From a checkpoint of a small transformer trained on Wikipedia.
Size: vocabulary 8192, 6.66M parameters.
Training: a variant of SOAP for these matrices, 3501 steps.
Each number is 200 + 40 x the weight over its row's rms, rounded and kept within 0 to 999. Layers, rows and columns count from 0. The size before them is the row's rms in percent of the matrix's.

# gate: layer 6 MLP gate, 768x192, rms 0.232, rows 220-286, columns 32-63
# up: layer 6 MLP up, 768x192, rms 0.244, rows 220-286, columns 32-63
# down: layer 6 MLP down (transposed), 768x192, rms 0.226, rows 220-285, columns 32-63
gate220,096,159,220,160,177,217,220,156,256,216,155,198,264,225,127,199,203,163,186,205,160,164,138,191,219,195,200,203,216,239,233,223,273
up220,093,227,202,180,253,209,210,204,205,188,112,214,163,154,176,204,186,183,167,178,105,285,226,265,203,222,167,164,292,197,209,223,271
down220,087,213,145,182,261,304,211,187,152,183,212,176,248,215,255,257,226,271,192,174,210,194,144,262,182,205,237,202,184,194,236,184,185
gate221,096,178,155,200,228,228,254,240,209,257,126,252,214,197,151,192,213,195,201,230,210,240,186,166,168,218,290,148,232,175,224,203,298
up221,099,171,218,113,209,122,276,198,226,196,176,202,226,182,197,187,246,195,244,181,173,226,273,166,272,159,221,140,180,261,227,225,210
down221,106,230,218,200,185,253,172,225,140,187,194,283,245,166,150,257,185,248,201,199,211,231,237,231,231,259,199,182,144,177,137,144,246
gate222,104,138,186,185,172,244,201,201,239,238,255,196,193,214,202,218,121,206,156,190,168,170,132,209,167,234,222,211,207,225,238,226,150
up222,094,158,176,187,194,184,207,150,249,152,195,99,232,219,212,186,183,195,238,208,131,286,247,173,155,198,176,156,150,165,106,227,202
down222,090,163,190,154,219,133,217,213,228,131,191,185,195,204,188,180,198,240,229,211,210,230,192,237,152,228,191,153,214,174,208,204,192
gate223,105,148,205,242,181,202,210,162,176,150,195,243,175,200,137,223,166,138,165,145,256,170,214,183,219,197,158,188,194,232,224,215,203
up223,107,264,143,161,239,281,224,254,179,206,233,256,265,209,156,200,190,188,223,183,243,150,167,266,244,168,229,166,223,177,237,159,207
down223,110,226,208,186,213,203,179,237,226,158,246,211,147,215,141,215,110,180,181,157,224,186,195,155,173,173,246,223,279,215,219,192,206
gate224,105,181,180,249,174,196,157,238,192,169,218,169,157,243,222,212,180,176,168,190,158,209,115,207,182,234,218,126,251,234,266,190,227
up224,103,193,218,219,152,274,268,216,116,192,90,203,119,202,189,195,236,274,163,289,169,258,192,190,257,215,192,161,182,195,227,203,171
down224,093,209,183,217,219,229,186,222,156,156,177,199,193,163,96,232,143,194,136,152,194,220,209,171,218,229,197,206,153,182,240,175,213
gate225,109,264,78,198,158,181,206,142,224,151,259,206,224,259,234,155,255,175,197,208,180,243,218,267,167,249,139,221,155,215,188,201,191
up225,111,240,237,178,231,223,139,232,219,212,185,226,222,188,171,234,202,154,172,207,182,167,257,183,288,191,212,237,228,223,174,265,106
down225,109,228,145,171,233,153,274,176,163,202,138,187,238,190,231,284,245,219,123,195,254,161,230,190,208,261,199,240,237,211,185,152,246
gate226,114,188,247,99,143,174,280,204,171,234,148,251,244,199,165,139,150,180,157,205,220,180,172,204,202,217,231,201,230,242,134,208,121
up226,110,162,179,289,246,281,183,184,164,246,229,176,183,144,202,171,231,231,176,190,228,173,273,160,177,161,234,209,177,280,194,244,226
down226,104,196,97,199,220,163,105,207,183,233,260,196,187,210,206,203,207,189,174,220,167,218,224,224,191,143,154,243,257,190,237,237,248
gate227,100,166,191,152,230,261,213,185,273,246,199,177,270,137,251,140,195,179,222,114,198,192,238,166,180,139,162,177,221,182,233,222,222
up227,107,251,176,236,170,184,182,182,103,225,245,143,225,187,274,139,219,269,225,125,217,134,259,217,152,136,189,205,178,169,181,233,183
down227,095,205,224,237,233,237,194,259,175,234,202,176,176,157,191,231,234,194,214,199,149,212,269,226,245,209,218,250,194,130,192,208,150
gate228,110,187,163,199,197,131,295,217,223,195,138,201,144,155,176,174,179,224,229,255,136,193,177,144,198,197,209,219,142,212,158,270,169
up228,102,193,177,190,218,211,200,122,217,199,141,198,222,185,202,269,238,136,182,179,129,229,153,177,257,149,211,185,241,230,264,79,158
down228,106,166,139,185,212,240,153,207,216,192,235,254,246,125,266,223,231,129,107,184,249,122,128,221,165,270,178,135,227,212,171,194,226
gate229,093,187,208,192,146,155,256,143,172,213,246,218,208,232,128,283,197,172,196,176,189,225,158,191,181,213,184,169,129,244,219,233,225
up229,102,180,187,176,159,234,209,235,136,212,255,249,254,172,210,214,161,245,148,169,239,261,202,241,167,211,263,195,239,228,159,196,211
down229,104,222,181,145,190,177,228,164,176,186,231,196,113,156,215,163,193,161,231,216,132,175,158,207,238,268,224,204,139,190,248,171,174
gate230,098,206,179,222,193,217,158,192,233,171,272,171,234,182,188,189,236,224,185,138,207,192,213,245,221,189,192,140,207,255,184,248,242
up230,103,246,222,168,219,260,179,209,162,236,155,262,226,209,195,186,201,144,223,163,179,243,231,159,262,217,219,196,168,157,252,248,182
down230,092,147,202,131,238,271,255,275,211,171,226,233,185,205,184,212,146,195,197,129,221,106,246,206,223,256,233,197,216,251,180,257,196
gate231,115,190,275,171,187,104,196,250,182,280,165,245,202,226,163,157,190,214,208,232,157,184,215,195,248,195,203,207,296,224,234,238,247
up231,106,214,197,170,176,292,209,179,303,194,141,218,216,226,264,216,152,206,127,307,192,136,242,145,154,211,152,213,219,231,217,210,167
down231,102,237,249,227,178,244,251,175,177,178,128,202,245,210,195,222,142,233,235,241,198,217,251,137,261,237,169,147,242,179,162,216,147
gate232,084,195,188,180,195,196,254,275,283,179,104,178,197,248,151,239,180,175,240,252,211,217,228,188,170,232,132,199,201,180,191,151,206
up232,093,228,177,222,261,183,233,193,327,163,179,207,206,217,129,215,223,231,173,240,181,218,235,169,227,193,190,255,257,151,228,156,185
down232,084,178,140,242,243,189,204,271,205,193,190,158,212,270,156,212,173,240,229,190,206,237,256,277,176,222,161,231,222,191,264,220,165
gate233,100,175,200,180,189,193,212,231,216,224,242,205,166,211,254,212,179,171,188,266,202,214,194,222,221,202,200,111,177,207,209,233,265
up233,091,250,197,226,208,252,149,186,192,229,202,182,208,242,247,237,162,240,175,218,211,329,228,282,218,196,169,169,232,253,134,197,208
down233,086,191,196,260,166,198,150,220,258,192,213,223,245,174,196,229,187,192,224,269,116,243,241,168,227,178,265,208,229,218,141,178,191
gate234,098,193,197,209,180,278,199,177,127,204,269,199,205,214,173,238,206,196,186,281,222,174,148,177,136,213,233,196,249,193,172,170,255
up234,109,191,135,130,244,214,151,231,148,164,265,205,118,194,232,113,246,207,121,189,140,167,152,198,209,222,158,124,229,164,189,235,212
down234,108,252,215,304,252,209,167,228,271,204,167,233,239,191,296,161,160,137,311,204,113,240,201,253,172,169,223,259,171,190,194,252,161
gate235,108,193,189,211,282,188,236,138,197,214,215,218,198,228,267,204,172,225,172,242,155,187,263,213,204,158,147,159,231,142,196,210,193
up235,095,151,202,190,158,202,279,236,209,194,149,210,192,221,190,199,295,193,275,171,223,175,186,231,133,232,233,206,226,175,173,257,133
down235,099,176,134,134,187,218,242,224,203,190,227,229,272,260,240,223,236,202,126,191,232,177,223,182,147,209,237,106,187,203,202,235,181
gate236,099,154,154,196,153,266,252,213,186,262,202,194,183,232,233,185,257,175,253,184,215,135,216,181,237,241,195,235,170,214,226,192,221
up236,094,166,242,186,184,251,194,172,200,191,178,167,239,200,152,231,171,210,253,226,193,238,266,205,273,197,228,220,226,179,190,237,206
down236,104,170,196,211,146,248,206,160,200,209,174,165,233,232,235,206,252,198,269,221,248,199,224,199,215,228,142,276,228,157,162,185,201
gate237,078,258,239,149,236,171,166,170,232,248,176,209,153,196,228,247,213,212,132,225,271,294,220,167,201,199,215,184,198,236,200,240,154
up237,089,183,161,197,199,213,299,141,220,259,188,193,153,172,202,216,191,179,169,194,157,239,184,256,268,202,159,192,217,182,276,190,196
down237,072,245,262,183,245,112,178,216,223,186,216,211,220,180,199,193,108,264,224,161,217,269,230,244,205,213,210,230,228,168,238,215,218
gate238,094,180,201,159,221,229,218,187,214,269,235,194,199,242,198,238,290,220,238,239,184,274,146,227,184,180,213,180,164,243,145,191,158
up238,090,192,238,130,214,219,158,212,214,226,219,185,184,225,243,290,185,279,246,227,144,229,275,144,242,207,191,179,242,261,193,207,166
down238,085,272,265,139,204,191,185,167,264,234,271,206,155,248,215,217,236,176,282,222,186,133,194,204,239,186,167,238,160,182,228,204,145
gate239,103,136,108,157,221,265,219,233,251,191,256,190,214,186,258,163,165,140,181,178,241,216,164,248,224,167,255,216,158,230,183,151,199
up239,115,295,203,160,188,156,239,162,211,256,127,224,203,193,111,183,197,256,223,175,261,181,192,209,251,206,178,196,193,127,222,214,227
down239,110,155,287,105,133,142,188,203,255,211,240,202,178,203,183,200,138,277,152,194,218,167,190,222,240,287,185,158,147,148,168,284,213
gate240,099,185,139,172,159,211,211,143,251,269,239,166,204,162,198,245,258,187,224,210,194,98,187,212,208,242,174,72,269,218,235,231,206
up240,106,178,250,229,237,184,154,193,164,194,247,201,165,152,186,204,210,230,213,296,219,207,171,223,186,198,298,233,285,243,222,179,249
down240,099,187,194,199,181,164,213,206,208,231,152,191,209,155,160,244,224,202,129,208,232,213,209,248,218,211,260,137,183,217,164,219,190
gate241,089,250,199,160,231,185,123,167,190,239,194,241,221,220,123,194,120,245,143,158,164,249,192,171,199,186,170,228,183,203,226,152,178
up241,094,200,292,231,192,262,186,168,173,190,261,242,226,272,163,209,189,208,207,178,241,244,220,200,159,260,216,200,139,209,195,229,176
down241,093,166,159,200,156,194,168,248,276,168,159,165,173,228,252,160,170,185,132,198,161,203,215,196,253,275,190,186,185,182,226,221,199
gate242,096,139,232,238,174,86,245,202,210,265,175,189,201,268,204,203,187,226,160,174,175,278,263,241,184,194,176,259,235,279,207,205,242
up242,094,213,188,223,235,210,224,138,173,154,165,204,231,221,220,201,246,153,143,217,210,190,278,168,243,161,169,176,188,215,192,209,153
down242,088,206,185,225,212,183,210,199,213,212,244,204,163,216,212,130,222,208,214,119,172,257,199,165,265,243,148,187,241,180,268,176,180
gate243,091,194,183,195,130,181,235,181,212,151,189,132,200,276,236,183,223,204,145,240,212,220,176,164,217,194,171,322,216,283,197,166,172
up243,088,207,193,225,177,203,192,180,234,280,174,155,107,280,155,198,243,262,197,188,132,279,225,118,198,201,204,170,179,190,231,204,159
down243,096,178,226,122,200,171,181,170,203,256,247,215,218,188,115,122,128,145,165,238,156,168,197,237,222,231,163,226,202,158,184,156,249
gate244,095,224,168,189,202,218,301,182,203,284,180,231,278,168,242,188,179,201,245,176,208,244,190,256,145,136,209,212,219,267,183,215,255
up244,099,234,132,211,189,250,196,217,258,156,254,210,184,194,239,154,174,240,188,160,191,261,146,274,225,192,166,160,172,222,175,169,100
down244,103,234,133,180,229,185,210,189,239,215,222,172,155,200,149,186,186,271,157,164,196,223,136,182,211,187,126,202,233,171,202,190,269
gate245,104,251,196,281,124,149,129,179,265,258,242,131,190,191,251,236,215,124,208,190,201,139,215,177,226,216,210,181,228,246,285,198,208
up245,100,221,172,231,182,186,143,197,254,184,292,147,152,192,255,145,227,246,218,191,179,189,193,208,143,214,233,261,216,220,246,230,244
down245,103,194,186,244,193,239,229,145,248,171,258,231,241,173,178,201,212,193,303,140,177,187,305,193,203,221,187,99,226,192,192,292,215
gate246,088,143,204,152,207,108,252,193,245,181,311,214,177,200,195,230,251,230,224,286,136,198,134,186,147,185,152,206,225,199,197,250,206
up246,089,216,218,221,179,228,212,161,187,200,262,186,148,271,165,252,210,239,186,221,139,216,200,154,178,227,194,244,155,221,181,177,174
down246,093,198,171,256,271,216,156,197,264,153,214,58,163,180,244,182,238,170,213,199,205,185,208,206,160,202,143,241,217,213,223,245,186
gate247,086,177,226,201,180,173,159,168,182,182,146,226,113,278,217,217,214,170,195,247,203,267,216,202,255,181,170,166,139,220,215,285,191
up247,096,210,184,187,251,194,199,149,178,173,303,230,222,183,256,208,263,198,295,142,263,239,167,229,146,285,213,187,227,164,253,187,222
down247,095,220,174,209,144,192,161,202,197,183,156,197,192,168,248,326,183,258,154,225,95,223,191,169,221,187,164,225,163,187,117,224,164
gate248,096,157,175,104,218,184,229,209,231,253,200,201,260,161,103,239,157,217,213,225,254,220,164,230,226,124,199,206,201,268,200,176,242
up248,097,127,184,163,211,202,186,194,155,165,146,221,189,188,241,224,180,214,268,210,189,152,218,214,132,214,262,210,171,282,207,223,181
down248,095,254,196,216,263,177,207,194,159,203,179,183,230,198,249,238,286,205,224,224,166,225,194,149,238,170,178,230,176,227,188,174,149
gate249,089,232,227,206,219,258,228,109,202,176,187,257,221,205,214,119,244,167,154,136,259,243,221,239,250,279,147,238,180,252,200,246,186
up249,091,189,190,204,182,203,228,182,175,232,202,266,202,148,209,179,198,214,206,234,192,215,182,248,130,195,248,237,170,264,229,182,142
down249,098,189,74,224,242,268,237,196,219,192,158,206,142,208,282,264,260,158,287,194,153,199,189,206,271,268,246,108,223,143,226,138,211
gate250,101,206,186,199,251,152,267,214,204,206,200,244,207,186,221,186,245,145,169,117,205,295,232,142,165,244,121,184,220,270,188,164,205
up250,100,183,142,136,188,165,227,208,180,174,260,130,235,207,150,225,271,173,196,236,123,217,228,244,177,143,197,258,261,173,165,257,163
down250,102,168,245,233,167,216,180,252,232,165,143,169,251,217,259,197,216,186,212,160,251,248,266,168,194,161,159,176,224,186,209,146,248
gate251,102,185,212,250,201,131,218,146,219,231,206,298,181,215,210,189,229,246,125,167,175,180,248,195,77,248,168,277,127,187,227,223,226
up251,110,259,240,245,228,145,226,144,207,184,274,225,175,176,219,208,181,201,263,156,218,171,223,140,118,157,242,217,224,211,272,263,217
down251,104,186,140,294,187,223,185,186,231,227,183,151,229,218,246,153,212,247,114,259,191,182,270,229,207,255,214,242,208,157,253,248,184
gate252,095,198,197,190,209,229,292,223,250,108,195,187,194,264,204,232,175,187,181,177,173,201,202,212,224,225,183,210,214,171,168,180,180
up252,098,220,187,259,287,190,185,221,223,226,209,174,203,209,169,226,283,148,140,236,166,287,221,148,198,74,206,213,223,178,180,168,199
down252,098,144,164,134,182,141,213,215,158,186,171,173,149,130,176,182,223,188,191,217,255,257,237,191,215,245,190,225,270,210,248,125,215
gate253,105,222,198,252,214,220,235,201,201,179,194,226,228,189,242,215,146,162,248,219,193,228,83,186,219,211,241,180,168,158,186,214,228
up253,103,268,193,213,211,199,209,249,169,131,226,190,239,226,188,223,218,229,234,188,182,206,171,120,225,162,164,287,159,172,198,128,222
down253,104,169,141,175,150,224,220,112,209,190,161,191,224,173,226,218,234,144,26,140,209,147,243,240,222,262,191,154,231,204,273,175,201
gate254,095,264,188,144,183,195,164,191,138,201,159,161,264,203,118,229,136,147,235,130,172,245,154,238,158,177,150,211,170,253,247,154,201
up254,096,198,145,183,220,166,214,198,264,270,216,219,150,198,232,274,221,228,198,242,166,108,179,180,169,204,161,209,205,198,165,217,239
down254,095,191,210,188,210,190,232,261,238,220,171,204,175,230,235,164,267,266,90,175,226,212,180,257,210,209,206,186,169,188,238,202,191
gate255,100,137,211,192,140,187,215,157,228,157,218,179,235,162,245,216,219,224,213,189,233,175,139,202,164,203,206,176,180,221,217,206,307
up255,101,213,221,111,218,257,231,156,229,141,176,169,184,252,186,223,128,227,218,210,237,203,223,254,190,227,206,188,190,150,210,172,200
down255,100,176,115,117,251,257,202,200,107,195,205,212,247,193,159,171,192,166,208,213,187,216,222,268,193,196,203,202,205,201,195,173,271
gate256,113,160,207,155,230,177,235,236,189,175,208,225,227,192,150,203,156,189,209,151,146,234,176,277,237,233,141,280,158,211,221,170,157
up256,110,237,206,226,170,143,248,172,204,228,255,217,263,236,208,227,193,144,216,141,136,196,228,240,234,184,169,196,107,231,137,140,206
down256,113,179,169,178,179,213,211,150,184,226,245,187,210,197,239,161,184,260,188,178,213,229,233,238,155,196,206,272,167,205,199,193,261
gate257,091,159,247,244,234,168,212,169,133,155,235,234,228,250,204,192,223,101,198,252,187,266,206,202,206,163,260,245,182,221,208,143,224
up257,087,140,142,173,180,225,182,193,170,242,181,213,169,133,208,176,215,152,151,148,252,120,147,172,209,210,154,139,220,140,201,172,292
down257,083,174,245,93,158,285,181,157,214,145,245,189,137,226,189,168,223,182,131,238,189,250,144,222,229,243,201,254,186,193,169,176,172
gate258,103,159,240,233,142,212,186,187,194,162,205,197,186,235,214,200,239,247,185,167,200,182,150,244,194,148,204,125,213,264,221,211,205
up258,103,129,127,190,159,143,231,179,175,197,202,254,192,291,212,214,204,218,198,105,137,158,209,173,238,252,273,152,242,196,235,254,247
down258,100,282,227,233,252,215,162,209,128,262,164,237,229,180,291,206,266,257,236,188,125,177,183,125,212,169,238,236,213,156,224,180,199
gate259,101,270,221,210,159,145,222,130,223,221,224,149,275,200,170,250,199,240,156,224,153,216,175,194,203,240,134,180,163,194,156,207,199
up259,102,158,167,234,208,213,223,240,168,137,249,267,224,209,155,154,260,192,228,225,186,170,236,284,195,210,280,150,195,303,227,218,252
down259,099,149,261,170,207,131,184,197,260,215,279,192,133,293,280,191,159,119,183,255,184,116,181,170,166,208,173,202,173,179,236,211,204
gate260,096,147,223,123,218,191,188,230,172,177,196,168,189,213,182,267,226,180,135,234,161,260,198,193,162,208,226,166,138,167,186,183,126
up260,093,252,205,181,232,190,196,151,201,116,254,202,213,203,249,281,258,249,278,170,191,229,223,337,148,248,221,89,137,146,219,213,228
down260,101,164,93,234,194,194,176,210,222,176,171,131,144,103,190,196,227,157,254,155,225,187,108,271,180,159,207,163,162,234,166,145,180
gate261,095,202,204,90,186,256,203,174,168,186,162,154,234,177,166,227,158,194,256,160,180,164,125,254,227,118,201,202,260,224,243,206,284
up261,091,181,222,176,162,220,252,195,162,232,118,151,153,202,189,220,202,183,159,211,131,189,176,184,218,140,202,209,207,152,269,235,273
down261,104,234,301,243,220,172,221,244,177,210,202,138,225,208,197,192,179,227,213,215,182,195,165,237,271,153,215,180,191,204,231,169,148
gate262,107,151,246,135,157,182,178,209,251,249,168,217,216,217,153,163,184,226,229,257,185,187,184,301,204,189,276,245,179,193,262,250,285
up262,102,196,278,249,197,231,159,218,210,159,206,204,215,197,200,196,217,218,221,132,232,210,201,167,204,200,287,180,156,205,163,164,215
down262,096,222,163,232,226,163,186,154,244,202,277,170,177,156,208,257,245,144,138,223,201,166,147,193,184,210,104,263,214,133,199,228,113
gate263,102,192,205,160,78,232,221,219,221,260,189,184,118,262,221,200,254,212,204,245,234,155,218,221,177,221,188,130,172,267,207,262,223
up263,099,117,281,192,275,246,182,167,172,152,171,210,212,200,131,191,235,248,217,206,209,221,186,183,241,191,176,192,232,118,222,182,181
down263,110,174,170,158,206,179,157,172,143,162,213,210,214,198,169,264,184,134,222,235,198,263,225,204,157,181,187,207,171,157,178,228,185
gate264,104,191,244,187,187,178,171,162,190,126,268,105,193,218,185,200,166,182,188,172,167,173,204,300,120,243,168,167,207,229,216,155,178
up264,106,234,167,252,161,210,218,240,258,230,170,171,187,217,183,224,207,257,217,132,201,195,158,176,171,222,195,131,164,118,218,174,277
down264,102,295,154,205,126,249,185,215,197,217,223,150,155,200,260,173,201,227,196,225,163,171,236,246,217,254,219,198,215,205,242,166,204
gate265,101,235,218,144,218,188,199,204,238,153,188,229,158,198,149,150,241,181,186,185,214,250,213,174,237,255,154,211,236,128,169,190,126
up265,092,179,192,242,225,227,189,235,184,297,181,225,166,212,165,303,219,185,180,247,245,181,203,149,260,169,253,215,212,150,308,157,177
down265,093,231,236,200,135,220,200,107,196,214,183,232,207,170,206,188,196,165,182,265,233,204,213,228,138,173,192,177,251,199,203,233,177
gate266,098,159,177,235,202,266,226,217,205,153,201,162,206,232,214,169,140,234,172,142,229,156,152,157,216,278,268,165,222,204,184,143,258
up266,102,163,241,141,146,215,159,204,186,163,138,245,203,227,151,139,216,243,233,158,261,230,184,199,210,203,174,162,188,193,124,272,156
down266,100,236,273,202,261,197,150,207,160,164,128,199,128,216,190,175,235,98,134,246,195,135,252,120,167,224,224,190,292,161,178,213,215
gate267,101,223,220,185,197,207,240,182,215,211,202,176,297,227,265,204,189,198,219,230,235,174,241,252,223,239,154,265,186,206,177,230,294
up267,107,227,226,289,192,203,221,217,167,229,146,189,148,180,234,187,189,285,214,247,215,179,195,224,200,232,235,213,159,176,182,246,246
down267,101,262,304,216,185,233,143,228,190,180,163,162,176,114,220,222,250,149,236,193,198,243,136,245,211,140,123,245,146,209,191,227,160
gate268,111,179,219,146,203,191,228,236,222,198,255,192,265,268,143,268,261,200,261,167,223,176,172,199,156,216,198,185,210,180,173,201,205
up268,106,153,261,221,147,193,236,217,231,208,237,261,134,215,201,257,147,180,245,174,116,149,255,178,180,211,110,116,223,184,120,288,175
down268,107,157,254,250,223,217,232,90,206,152,183,244,182,160,203,179,201,218,258,149,314,132,151,173,243,157,109,159,201,201,268,191,192
gate269,100,241,201,153,234,188,194,211,215,143,271,278,160,150,184,171,153,262,220,189,131,256,245,250,262,177,211,202,189,244,181,203,168
up269,105,138,253,182,241,195,175,193,216,322,224,164,251,221,154,245,197,223,252,208,181,184,263,131,222,176,222,173,247,258,208,207,129
down269,100,185,220,145,201,204,199,176,211,255,178,234,258,242,176,189,189,108,203,218,185,185,182,195,151,187,154,186,203,161,284,206,157
gate270,102,144,273,162,205,220,250,193,215,247,286,186,222,214,247,214,167,139,212,184,162,229,203,197,202,208,261,271,230,191,225,164,223
up270,103,269,236,250,197,219,177,175,169,193,210,238,254,212,260,152,195,190,184,164,243,165,155,207,224,184,186,214,245,205,282,177,208
down270,093,218,137,201,214,230,273,116,197,221,205,263,185,191,310,121,180,175,171,186,168,193,143,265,230,135,171,198,220,259,157,234,186
gate271,102,144,171,142,204,257,227,152,194,185,174,234,233,204,151,221,147,153,165,162,290,219,193,169,201,195,245,171,183,160,216,210,230
up271,109,295,222,166,235,169,208,239,216,169,239,214,213,205,198,237,192,229,203,185,152,233,207,201,169,232,140,160,226,277,261,117,257
down271,110,268,234,130,184,239,212,275,257,166,170,127,253,202,155,185,161,252,218,192,162,194,217,162,206,197,162,202,246,199,227,212,168
gate272,108,227,197,127,68,175,187,184,218,180,201,179,164,211,127,178,217,189,198,184,136,195,177,196,128,260,195,122,211,205,159,142,240
up272,104,220,155,175,138,182,174,141,229,151,137,195,165,204,225,127,171,185,212,179,191,196,252,186,261,229,184,232,189,239,201,171,263
down272,108,214,118,256,259,207,114,183,224,188,219,192,203,270,213,126,204,173,106,234,136,188,230,197,223,239,198,154,268,220,209,203,231
gate273,097,148,265,166,199,191,211,134,230,125,198,216,223,249,226,173,237,178,233,228,203,214,157,150,241,281,265,160,291,191,232,172,224
up273,105,127,186,232,210,265,266,229,274,182,213,180,222,157,181,225,246,173,192,223,258,209,173,235,180,149,237,184,129,230,222,190,174
down273,105,210,180,146,199,283,280,192,210,202,230,164,232,210,197,270,178,244,195,142,282,213,268,94,154,184,99,168,164,210,246,215,199
gate274,095,101,186,149,198,267,153,208,144,264,188,134,208,232,205,196,156,202,177,252,238,229,222,253,238,184,148,214,191,192,218,196,154
up274,102,164,188,144,195,185,201,263,178,246,141,175,147,264,212,147,235,184,232,150,193,166,139,123,173,192,208,204,143,194,176,184,206
down274,100,198,210,210,208,122,253,166,239,220,154,193,185,188,154,200,255,151,233,162,259,244,195,141,265,197,155,273,181,134,275,215,246
gate275,105,200,222,132,176,248,172,162,233,135,246,243,259,196,209,288,234,187,197,191,226,165,180,207,173,219,178,210,170,236,231,168,269
up275,106,195,291,169,204,229,166,180,216,206,246,235,237,247,236,166,217,168,210,152,192,192,205,171,193,215,249,237,209,223,191,178,232
down275,109,203,139,213,262,202,299,276,237,194,248,226,218,199,204,196,127,246,197,193,197,204,272,132,200,183,221,233,198,152,183,173,246
gate276,102,211,152,107,187,143,223,170,205,238,196,170,229,210,150,168,263,164,189,210,176,186,208,155,187,181,161,211,160,254,237,203,228
up276,097,236,136,173,264,149,164,174,165,160,190,236,247,251,224,234,155,253,209,201,268,203,258,181,181,217,215,140,196,168,277,241,256
down276,098,228,244,166,278,192,219,240,247,174,176,158,223,239,195,246,120,254,266,274,237,227,197,192,241,191,178,145,156,110,273,227,270
gate277,099,209,121,192,124,270,292,122,207,221,234,224,136,231,171,221,216,161,156,180,116,147,143,230,221,238,235,181,185,275,194,233,230
up277,112,116,146,246,230,177,219,225,229,203,213,210,242,244,225,247,188,163,132,127,178,119,254,243,187,181,173,225,238,199,183,219,242
down277,110,258,138,278,201,172,199,262,172,144,235,279,220,224,161,230,169,137,263,249,187,207,275,180,267,208,154,253,199,181,141,208,153
gate278,098,119,169,217,154,200,250,226,227,229,232,181,202,300,236,214,157,247,200,234,110,188,218,132,256,151,213,239,197,180,219,242,150
up278,092,241,211,195,196,215,187,172,213,150,187,166,135,223,173,245,184,203,228,232,184,207,184,177,142,241,238,218,236,267,226,225,228
down278,092,157,177,205,100,264,145,214,299,118,145,191,241,228,228,167,184,240,197,131,252,211,220,269,116,209,104,148,138,134,240,249,230
gate279,101,264,211,212,212,183,167,191,228,238,155,202,142,249,173,176,138,227,133,216,225,207,156,181,159,188,258,227,132,208,265,186,169
up279,091,167,245,177,107,182,225,234,154,227,184,234,180,178,172,195,204,231,151,212,207,203,189,107,227,175,246,112,199,241,204,247,232
down279,097,133,186,154,201,219,252,148,204,237,238,151,209,185,168,188,257,179,226,158,114,194,246,205,214,129,200,254,281,189,205,278,152
gate280,128,220,208,166,208,162,218,210,243,188,248,206,182,220,162,279,198,166,197,169,106,164,184,234,155,262,277,219,224,171,187,204,239
up280,130,255,175,210,185,187,215,141,162,228,286,247,191,162,254,198,211,303,171,190,255,155,223,174,258,174,178,151,227,248,191,221,238
down280,120,210,230,140,170,189,167,212,188,223,184,186,201,131,310,118,205,194,188,204,171,163,184,238,216,182,183,195,223,207,195,208,149
gate281,073,274,163,147,192,161,190,177,188,192,151,208,221,219,210,219,188,205,272,240,293,196,87,174,216,179,150,189,217,161,152,231,179
up281,081,161,279,137,159,277,188,254,203,233,156,168,160,193,203,138,172,249,226,177,229,257,244,218,205,257,253,191,203,293,223,226,259
down281,084,232,165,269,201,149,228,201,217,243,266,305,229,218,155,257,268,188,164,222,106,156,237,194,179,178,220,194,183,146,223,210,148
gate282,106,196,227,179,223,235,233,161,236,194,243,138,236,187,253,255,133,210,237,176,198,229,156,278,254,198,208,234,160,294,204,185,252
up282,105,266,222,202,198,178,210,178,171,209,214,217,171,242,238,144,248,130,203,174,190,213,165,159,178,157,320,229,223,193,128,249,230
down282,100,121,196,184,264,218,181,137,233,197,160,163,193,221,206,214,292,207,227,168,172,221,195,217,174,207,239,163,226,177,181,197,233
gate283,106,154,255,160,103,177,222,214,204,235,204,152,156,231,186,155,167,171,198,190,167,147,167,155,208,272,127,259,194,190,206,259,226
up283,106,225,202,232,198,142,206,201,161,214,244,202,227,295,168,296,236,198,240,183,242,188,283,264,209,166,187,198,157,164,216,180,319
down283,110,135,158,207,206,179,176,223,268,239,175,194,153,160,113,278,253,218,127,153,194,186,237,237,270,196,215,195,205,174,257,231,223
gate284,108,215,179,207,197,242,207,208,170,205,318,280,198,213,219,182,140,250,146,164,247,178,186,200,230,181,212,117,236,200,251,170,167
up284,107,236,156,226,250,195,125,139,173,214,178,209,237,155,156,208,200,195,182,221,236,221,221,151,189,166,220,213,171,195,187,235,142
down284,112,202,185,224,148,261,154,212,188,213,146,176,188,234,211,132,160,219,163,172,194,186,169,137,279,223,187,214,171,209,214,143,181
gate285,095,173,187,189,233,175,168,192,223,217,237,193,245,94,121,171,282,184,211,180,226,223,291,200,172,209,197,133,118,107,281,228,223
up285,105,178,134,205,240,154,238,242,153,183,128,264,246,173,262,231,202,273,225,245,140,192,213,219,164,144,162,244,225,220,202,237,175
down285,100,178,213,188,197,161,216,275,227,204,202,202,190,198,235,216,225,242,195,258,208,156,275,267,155,132,201,144,285,233,154,172,212
gate286,105,127,145,164,164,255,154,247,176,150,213,166,174,194,240,194,236,135,223,201,190,230,200,239,258,203,131,285,233,151,239,219,247
up286,109,220,214,149,162,224,230,177,216,215,199,212,205,149,206,207,209,182,216,201,220,232,208,95,159,229,220,133,153,192,174,306,167